Part of a small language model's weights: 9 layers, width 64.
Each number is 128 + 32 x the weight over its row's rms, rounded and kept within 0 to 255. Layers, rows and columns count from 0. Numbers have three digits each. The size before them is the row's rms in percent of the matrix's.

# q: layer 2 attention query, 64x64, rms 0.164, rows 31,63, columns 0-63
# k: layer 2 attention key, 32x64, rms 0.166, rows 31, columns 0-63
# v: layer 2 attention value, 32x64, rms 0.0961, rows 0-12, columns 0-63
# o: layer 2 attention output (transposed), 64x64, rms 0.106, rows 0-11,32-43, columns 0-63
q31 090:149113139123122185100124071148090137089133142146173077109127092172088140176123143146154173135156183103170169046080136184189149123135150076136148104109142112130179140125159152163081128122116144
q63 098:182065127103185139182162138139118142119149142132118088152083080116114135171182126121140102100135137079127100133104086182206149151096141150089030112160112133110148148139121135120104096085137157
k31 094:131137188136112217100149184121173149120149146090150135158143125112080093109104132187122166108128139148156154142183197116117094109136146136122136123084164151151151101193185129148151064128173108
v0 098:173119129166125134190114081111168137146129097093171183136136139153116148107094091141153146066174099154151090096131082108156195123087081114108103150129106046170128132104149135076115143066131126
o0 098:092117135174151075098138145084143162111167062110162137109188084119124074138092084131153139151084178114146085156160064139128119128106144089199156125135109156150144106114170181078139147145163122
o32 104:074126158121111097127165159092128145152140124082133109132153115076162092143158101128117100138102104127094150138136071123140110185181110155115088121113075130168141164167103199174152104027170114
v1 093:111117172173127204082095131127080048114124116128102140132110178157162118069133123136120111073185170191190100132113112181076127174155143104133112129116173097141166140143110107106115147119131122
o1 090:081166144089131082111125091144129136128138132110130133097095134105090145101122206107084099136185135199089117106143111105119102171110159153120159077104142139195112027089151160128130147158106100
o33 095:173047135114125101083139139087146121115190142173145073147139160129114151164136070143157162123051122066120145087124124102080111136079148142163131139177083147126132176149112129125133113184138173
v2 106:116077137101117095141144182068127070083137185094140131104088062126146176116098131154135112145184099096167070152084134141096172112144138093108084148160136087159141122111177104151138102119079092
o2 112:098140151141080128146165126154116121145097133138098181116114105155087107156183106142157098112126179064149128112160122116075139126163121105129169143120110117165078217109058051119124171122173103
o34 105:146099125136190127115088149142157156135088154169120104207177139102210099138107109120171151123140085137102151103188121076129087121128109136082175141152136118122143091131126142134132075077153203
v3 095:163104097138110172129162162102124078129112074082116132062077068099157122129108130086133112110076114131042142118096143151106186103127137149125110108145142192117087092184145096100183130132122116
o3 094:111147118105210131161109123150136084135105147141087098093136169156084145142151127107150120139138154162158115142091182135121106183202072131119150132188105111096097165108149125148190111201186136
o35 090:149093151150113069090154092122160141068139068113102161152114096150123131162073103136119147110147138095145082091157143137070158077101079071138121082139172108123130114158050086082120131096120148
v4 099:079132130170124102133141132082151179095119155143115160141096154131116120039129103113147098185103095176083117171157135172158127122122128108143149148090078094145113091140184097209177112114142079
o4 095:080164149127108174150129130055130138133044131125105148110118134119183136181126155120135142088122092113093093105136099078121089086181076171144102154105084177179116175176144118090100140123102147
o36 098:209144083079099104133112113144106161119149194090121157150130098139106112082034113131116130111141083113167106153122109137117152177119162075198129127117153128110149073152112107175120144146145072
v5 105:148131154154096062127139068108146161126116171085135142087134073055126131114088099048122123111166064087138141153144136104086108111097100158135157134118108179127142141123071075106104131091103085
o5 103:162159066138122125128108179095164118158148103138135130123107079108151017134158112182100125123100169072117089125118189098104141120145115084130129171143141113138109208110091087112104170133123139
o37 104:061127125145118165118181186114090153076087117106179135122143157093151101135142146129149109136149134117180113101133068156072102147144132143118104127112087124123153101189136185137175121022136130
v6 090:122114155060123114070116151083108154197155064123153099148152125114130112101089108123160135123109115111168137196125132112131126138089137165113087078122145158143152143128166151223087151105072080
o6 096:153110112133146132165105175163148149145169085175079226162172052143127143122086126186106142118127175111155182119196137125120141177148100135145154141122143133099132121174133116130155179106123162
o38 093:114094126190192116157137133142164139065150170144147095138114168089158130116153049127152154092097109103130056104142099112108075134092164148101124170099084107099173151125122120068137084111091120
v7 101:065171127158150114098092137140118112113148135085159124162156077156138158118127188153124099162038111087131158138083086108078154186112090031160094153157125119118126128138096148140125133145147127
o7 098:170061120104138106157195105119115117190080123134154086077080185091141148159094135104110101137140107162076120095128172137158110074111140172106102099077120134141107121123156155114080087068111123
o39 098:101151137129185181099076104124101128159143107143057140127082150111157133093084098165121143196134104165189168136145168131151158110171155122111159142113153154153116084097207129091111152150072130
v8 098:124156102130109089089145080088089120181105132080107143158082155100109163097128136151107134132113083082086163159093096130113096094148138091140151177129188108086106075141142147179052158184140123
o8 094:093103148146149124124080118144100127145085164091167107152090133096087134111118152135099100110207153136088081128179200118126118100134153106052128135096146110157034132086146125113086083124105119
o40 110:146087165131115143127115156140119163071133083139088190120149065162102116142040178119126121169166125152131120166117193170091171086154104060121151126118138152093106122088155139080119118158121109
v9 102:149109122166103101155113095056137048126143105150160116107165127166113101188144140178152100173136099143173170072059134108163109154086119087158107113118102109135073141122170157139103178157135124
o9 086:149076108147083152157203063099150120163082116120204139143096136138123102134067158071102102171118107119092133113092119160186118086150118080156083122136113115197113083145124139148126115114123126
o41 113:073184119147156143182076111116126130127146107160068136128133124141135166082093115148129128186084166135124123151133123166143122129195178116074181113114180151161073111062134085140109100176105107
v10 082:152178119166129115148111106148092113087107087172146132102137163146134135138122151079100131147133120084068192135114090195131081139120160166044161172069111072133172110145150133133081112160102126
o10 099:133136137159203171090064130128134127091193117151118151155108106141099167044130111169118081091167195126138124118131111114089191117147126092131148107151164179117142196131138108115149130104100160
o42 078:178083112088126102129169086196161162166100158073143138119162086116107132216117161119156141091117096098155110161149143192140104112082094136128126102134111104095164180074082111108109140139112121
v11 107:117120208141113171100073115119154107103120115136164108065137125111105133132092074136136120172131104124129064124131121126154143077129153171161086196117077168148140094121110124131029089162108125
o11 120:143177120160170103084124110155117111143185124187105200161138082132134104110140123172119130125092189102157117113147089131104148165114088083110186146142181120140143159133074130078165201101140146
o43 087:189125107124151124188108109152132119167156103103147117131130158113163117061081093143135132080124150147140107097137093146092118090103138173110140114105112089120205143154094071106177151045069157
v12 096:164126163128123123160138153145106152163090098137114181146128169102093168166165172147091088211105122191163077090170147120110111094125139149070101177122175128120141141166136109102168139130118058